From a checkpoint of a small transformer trained on Wikipedia.
Size: width 128, vocabulary 2048, 2.59M parameters.
Architecture: RMSNorm before each block, rotary positions, untied embeddings, normalized queries and keys.
Training: a variant of SOAP for these matrices, 84M tokens, 2557 steps.
Each number is 500 + 25 x the weight over its row's rms, rounded and kept within 0 to 999. Layers, rows and columns count from 0. Numbers have three digits each. The size before them is the row's rms in percent of the matrix's.

# layer 9 MLP up, 256x128, rms 0.324, rows 105-204, columns 64-127
103:484575498469518474515494514520507522473534469480508549513533508520472500548535485537525523529525525506504530524530465507559464522527476522525506517520492513454480471531477496515519509512494468
105:492499506449535513506494471510520463503495505440475496484483509542485522535488495502489508513510537507492535525530496468476507465452500491473525495516509489486497498521497465493516453492492522
102:521482490506474466538459469477487481478508464490509470506499495497467502492492472534491496521511459438483511502486518496502513498479540506556465542508530511483471535476514514490509544494461441
095:490478486503446474481530513467514506502475467485520496524467440512501479489495471506513512542475494509451509499517482441536525470495505495481467463448488479534530514497494544488476479538502508
100:529506479515485494476498463495511497509559488494487530484539500486505490518514555475487465528543480561487493526539460489512509516499520441489537467492468489507467507505462446507480495509448512
091:480501511530478507561483490485518507535441534511525467530489457493472516500515500486470484499535562497458507519449534517528549513540508475509468513471469488537529479526503466466499517491505543
094:524533486512491452535479510512461514511533483506505494531542505501523480493482548501489536483493551524526490462459522503530540503470491486506446502459469527491498507509502470494501534498523546
105:483455441537526469515464468523520469534469504509517500539468490495515475514504497478478446500491538476499513478490490498487512494495523507543506497509476486520507451484515487469507517492548474
107:567503513524473499506470519506500538487500567471480487522502528493476519525474487474499470516504528545499426495466520516503545483500525517478517511469510532515469521563506508490468504488520497
097:554549489494484501514514528501494469508483470542505494499481478523521471494501497460507462492500503471513471521483476465507441485515537456519505514452506526479476495526487501479528488497477522
092:517490480486519500508506465495546517494463499498493481460458476452490504451517448498547515527506582501444445498466525492504495506484485508487456500494500475516465502498495484496498497513515486
095:528500502549538541493462497523534492429464459470505529464483528455498514494526499478447494545498502529474500476536560539535511553499489496537523495510508506493465495466493485508472482477449509
103:487501540542570477523498464482491549498516499499484474498494490515500475511479527534517517515480456527510473473485480515512482537527516499486508508501486473513528478480517494560504468468549476
088:504492488511543514504550474478500479461502531474508507492483525515506503484465529495529512509474482467489473522529468464524529540509472530506509502498496464562527520489467524478446497485508479
101:484535500472476502409507476490535507484493494443511500494507494470515520502504502496487486500517503502507505472477524516454538538497518471484495525481520502452526516458469534509524520465510473
106:527480462534477490527490544494541478446514496496518488504481541470559473451501492537466491486514525534474488451506507525499530487540503486545517470532524520498497510513525518472466506482509503
097:531530483491506508480529486499491534503466516506475492512501486494493503431523475579497469521476489515556473476512469484489538454513477495538543510524490529493512555513488467468516562467509499
092:543511489497480513483473468520455526511523525490511537495504501459478500457485482467520500509486565494516524489498508483493522497441474534510517434496522533524523526477492459478502483512493533
098:496483491477482519514495481488474463531518501478492495448503510507452472490506532486476520481517545539465519508522486507453502484467446504469545515470520495469475446561478534491486505503509505
100:556493476524491538472533467514490483494519526495535484464509517511482486479472494454488517519482515466512472454520494545529491478517505508504570511486529511523494518507518488462472500498490493
107:477480472517514526552468445526492496509486509466550504489516467533503481471484536468468512495500496518509460525501507526529524488466510532530474513533541516518510507494491501537476481495501471
099:489469497512519518498521448458543475517507463535502509543476493462517487505517500482478503500503495489495499482532500491493536532498566515490518505484460468525510505489544489562467462498487481
094:483458521525502495466580493496488538496509559472507488488509502466493528513498506423531455468491468471518464482516487516518482521473488468516483530514495476482530535548479467514500539541465489
104:525501475536436508480497487467488552525493464498473483541507483478496499488504482525554543520510472500505479492544475539500507489480504535530493465526533517509480549501517526524519540489479537
098:462510504496494525485488508525514461507477509503504517474486459535498483494527481469507531501498532484525459499514551434515460461506506491515530504466559475541498491517532463516490522537444513
100:448511460463519533508512468472491506501476497509501509522496523540475472510458501513530501500462468456473443526542540472537467488482487465495515494492510541476509519526514514470493507456520473
100:491514497551493468501529450488550494483487477470516545539524487538457518504501549485506494494523540533529496488520500489510454501527474469491492502518486531505500476481529507537490439483475486
099:493444511483459465499522493504525466492489449486492502493477467521514490495453455486500520466528497469514493497533529473487495541496494518504486497480528477503484474497464501501519544485521508
094:493512516511488556502479504485490473480496520450488453492470519478486544450519490540488503521500521486477482497494496490455511519506529546501483494517526488543484523531485517474561489488478465
093:544499557499520539506523545493542484508467473442488504502507505509515477436555481534479527499488528477522541479517493508471477496533529508518455482507511482548552498528497509485503498488511492
093:467481515465500506538519499512513515482459430448499463496477519492507476482550492512522478498500536478451528495504525499509473513513507520490431540494484450468513481523510467493521508517525519
106:460513508459539544479519467528502495490541514495529462455495468473531498531499506512488478515466499509498513564469502515472483517516442500510487507500523517467518522534528518503522472499497540
096:557506505508508455514476452510487499464493526476478534503539465536516491506556465484507510470478488483528513480511489518476515519521535475489476549531517484504486528513476491490450453489513492
106:470525449502559471507546471498503518488547519537533530499549495529511533501495524476492502507496489523534458506506485475487501515493482481555500516505528476523455499503530508471493503495483471
103:535508445526496516506504503473515497461535476500524505538504508479504516519494484500437469508509493491491535523548534539486549527479492487495538508493496492514521516535507521488486494526518462
096:552506488497466506538480493505523507519514531476499483515521493491479459528536495497532500493547476517518498549522512494518506555470555536513524526526501483520535476466540524488465460511471506
107:499502489508503471491526503538523505494530520543508489487489477460524521501442527516498492509501481533481480475496493474508497498492442514512474461499533460518545521445547505522466479495526498
099:516507477538516566533504519488502498502451495537489487490506478453503532519540484433455530502540495493503476498499486504510508518506462481511498569545508468532526486515498473478486534545522476
101:497488506487521514488525496520521482456445551483489519517518482496543538547540518521486496483491501511505530506510529464540522446525494504512466472509521483510521467502463497508480472465500468
091:519479492511491468526474562521523467478524528485459520485514463524464490526477537492511469472502486549489441468488518530515498556525487480518525474491505514466512577503516511499479505524503502
104:458490445517495521490515554525499495509511494488509473505529517499511447478491504482481488508527496564525542480523512510521479523483483543477475508453515514517516476511506483453520519498525458
101:487488527474493454497503494451543545467501528506518502465467480524555532505506545514495542515493490522465488473461472485505504496548502487465514528502524496509504534461514553524480530483515459
099:483494520513502470545453501479509480522439514477500505481484468515457462505534471550476471497487537529514492507485500523484518530498512488521487477550515503520508481486521490493506491494490505
104:514489482502506473525533461477523541514458483509468498459502539484490483531490537493568527512496506449522508511481464483562491483438481517527505488486518505502493513505460574538519520512527548
092:451467474537516588495510519524495500507500533483518510459506520521534441494512487516495498519529460506512491505509531490475509531512560479464462523509482490508496453481531498491514500477521482
094:474467510511499507495452515456514488507501495523504491455472492516499550464510442514467486473533513513489478497525478545449472490529513498536498539485518467537513451507480536476512482520523526
100:496449496469504506505499533492546519506505511464484486461461466523518521504489546520514473517510474493489526558553507503493525459524460453500519491555517522502544507473497518490511465511511514
096:498508484493519463509492469467432477545465528515504528470501536467489449469524490496477469528488522489486515511544489487475481489465530490519464482513529498508524491438528484504469525497545517
096:514498510493466522498500500528503546502538523516460476478526480528524507571479478508517511485488481484461496479509494470513495465467534487515492530518508511472501520508536514516556501472524490
105:479435469510514451484475478491507480504496510504474533518478443492526481498492480506511534482543514537486513512474507522486484521522530521479486529520504561457531482507481480564535584503512486
103:474526539496504534486468515571551476514505480486502566506495494489496490468511488461505516462499505477464482481515511486482480521511486509461521490495504491509502467474455462437444466458528472
099:514550498529482475509532468520478527473559497499517516459534486503518478498539500475521510475514517535487493434539503476511524439527516485511495521483507517474499464451488552505497441450513530
100:481510508489526492492480540501512440553488519536484462523488530491452468450482460502495490529492515489478488509511517455465483491461496521504478495471522528524522531510471489502516490470524459
093:510496500486516447531514483488491504499521483480466504549483504540518510473495467509499514517473510477465468514525449526511527502536505555523533482433551515480522495519493508517504510445456500
101:473507552511516539497471492472534496528525512522527505552515457502516545494520535563515522505465514512480467487475488465474471549485519557490505480519517494490523538498506479509512490436515525
105:492451490500481500532484464482536512490472504464501486476497527504498480496509507485535500507541504500494522532506493555540496480476537508482526466518474512515500507432525521545517518483525467
099:525522510509523520503581517480571524522532520472491512475495529529486537522499463489541519500497493503499508489475476451496524473495486504495514453498490480530543491496493532529469530489481487
104:567490448529517531534510504448501502493515489512480496487527473526477468533526487492520471512520515529471496530498492471542473508499565489480497500472455491499490479536505480486488486491482450
095:540468527493464496436498511477479521472471495484483515497527488499537507491482525490509517517474460489485453483512499468513487469516536478498485538535518519519516527509517503539477496528506480
107:479527520478475503497505501473508442486485484537498498519510525521458520503492481531513486499503510468475494502479529476478463504488474514488526546484464504470504476503476558520513464459460459
091:497496518520464499493530464543519537479496504498513510497458546505446472526500487487537494485502546509505481506505484534516511537519541496498524522481475467483518527506527486515469484466522545
111:533443480501463531513473519521533518485509543517525471503501482507480475508541470478490512441474493537499493517526483479487512513506483515528515510507524522491513560502481510490519473538440499
097:486497511488528539507493512450502505500523514520489505535529503519518505510470513500520490483522499515530508492464508522536488454515507474511534501486476506474527496535469525456516485499504499
102:506504491507508470486492465522488477494457502476504505486505533559466466504534493533501493515525488536484487496470482495501475469555468536538503453548439522534519478487530507507517540480486489
095:489536474536467496551511454525547479525495531492517494508482502480516472511486502451484491493522502494522488542502490516499520505472544484504524500524509469479572521545494493501471528509500490
105:491455485493496517495509516548505517530540514510505512453503516468471504511523503493497503508556504529483521442478468500505529523480522469502493474503525515489531514519520491488515487532561529
103:472504481480504474530438497509541488482488455516514499464497470522522486506543536499527470529518481551464525494501482519509495494466512486510467509490478476514503512504485511528512496460474460
108:528543511498486508524479526491493489498513453524533530576548509535529534483517520510519512443515504496515469506507495514508557537484500452465495499465509519492476484456482492499493510485501464
101:496524509487481472514470484510531537511486496494507495544495499533469525497516529487467515493499488481452499489463509518518519533496453500453521470504501483493553528523530534417481466495547502
100:519525499472520534493510448542509497507482515552470465485518543534540457506497520483444455530502548491474493512462513504494506512527477488542500489524481484520508480518498483479533530473501495
103:490495459463518554491479546531445469510488500514495517532514531521462484558524463517524489491550470447510511509522474518521535483511500483539512474513525518522518472467449484501503480466481482
102:473501502496508450536462490477484468510477477515476507533505475510487548495557493505528469486475498520498504495493467489449443538498485483512477538540517495483509536490511478492519484534483480
105:487543484469471478507490490533511516541504505512523500485519469530515493525475543507453481472505441523464506511497503523501540486508484511490527498498495542480497516487483492470498517505506523
098:524479527444502519515519497479495482470488518454514481534489463465507459479504505500507518504523498493497521501492464489530494500481510485489489483518465529477494578548513488485550531546466514
100:469449492463425488499505512507512490494496509451485480480496540487503498497512535513469530520484512502518493470482492485560530512532511499521501481496469500509567513491492502519539483490527434
100:506527496472539520518531492480533479543510527503469465516467475568486483507475534469490537468510490491467473509504499513516518496517518424540457532488493473498504533497487534467505489493507510
097:483495504501499486489524500469489488501482496484497510498525536487555493552517505449508497512542512481526492473466530516512467482487516545574586504508497504474488532520495506516523498515539474
101:521480508493537465529529503485525444518518474546480515483481507480536526447508511498538498531495507482494526504535481481478473500497501511532471501508512470546525513496496504508490511472482540
098:522471515529499492507537501486471478516513492505469478490472488534492513515480499431521445494491524511495492507458506505536461481488485490482469514509469500480558547484502479500476480520505534
096:502543533522482468536499525517479518506511501492497477506516557485461508504487527553490478474533502493441500472525488444468501509477488469530504466494525526507505496483533540466482528459496492
105:520478510510533506512515537525507526530472491513491506535530471512502503527493464501522518540481512513493513436486480504485515521499506488465530524513487478446485532481507462484498523545495536
094:479502523517488513501495543535476492515489480497481516496493462519549470564490477454513506492518486505532503466511509554516514508464459453482477478517483504497462512502485523513530526503531502
098:491529523511557524516524503499494492508468497513480544498462529514508512493526489487502481498545516497551508532490481564495529502510542482482518503533467487523465525542463486494493469528522529
108:450460484471511485499515513521509468475490488522482510501511449546521474475474488500510514507488494482485485482482525517493466500505470503431544458493483486501474528500452490513527468502511526
104:505504447538490483506495504576517510508499483468528502529522542472515472515478504517531524501491523497487519490453447523521483486516512524541539479480513545470528525537502539509513468476494515
100:476535502471527489460472465465545518501501541506505510543444492513513457480536521536502521498489464511526527519499469501509480471492508493486499498482521486524513510478505517517525493516535531
105:520446525455551516464497493475506500488524509507483487512511505508545505523476500502464465524511508522497487509469479500465521536474486539530515519457527517502485505495530482497500480510540530
105:521527493467523516502511514467530517499521522501482488499463470513483498484512496511484557476456500504498461514463495551525474489507474484529494500532511533498481548510482487474483432520501474
102:555458479509507525512524483520495500484490478485492486476461530495523497490500456497517514495489541484506536535555529498454473466507498518475508491508529511489489506494516480512486525510503495
104:487542501536488505497495450499550474530514521530496500506502516473464503495457515499504486502478493511493503508535471501512506514507563515450482513459510541518475515519509507454443514482520436
097:537526510522503456510511489485467544517497465462502513486493477528502504492515530519478493467498482495484477510512485496512511524526531539441496529451536476516522526500498474495523487499496502
092:484523495510513496470511502504539503488523507504509505503511473515519462465498498530517478487531510521478499457519561483499516524511491494508501450474547511502531525517497500538465444520518499
104:469488435518496497470507488533483487517508454539451513518468499508454470480514497472476521443546479473498535547511514489504531545476514463459489516457496480490503496483501461510473531527487491
102:510500450513515475472478499499513523543496476507460495466502493510498543471506512467497524530548513464516480514505507498459519508532519486520485519470472547488523546523497479486501530529506497
098:530497483510496481486506540513502452504492526483529482534486485486469536506494494494529458535499540506443505479496510506507479500539527543472508483511560490481475521461516471483519467494542454
097:473514546528487457473490515500490478518493481542466471489534424494514460477496482538486505469513484513504536516530525508505452502515501529500500475501503549471474520505525511494506527480504463
100:496465511528494502534502492560506516491475479460483510505455532454479459521495553525519492560508427532530496511513504484490505516465553565497495496507495524510538476488508514499478484505541500
099:546518556482513524507505517492481506499480510515473514498522483538515472533434486493451534506478493533497502473506471495499469488488513516503556498464500510501511545477532485549484495517470512
112:486487529486469468527475495539508520541504492506503526478487458447485458534526511500499513474496515509504515546493479500482487509474516534526470508488488500499546473481503555515472506501477518
113:486499487521523518513526513457492510542486498511479526513523535502496521521529492507460516512565502530505514516502491504501493490488531486414484483524508516504533564494475526514507520506487560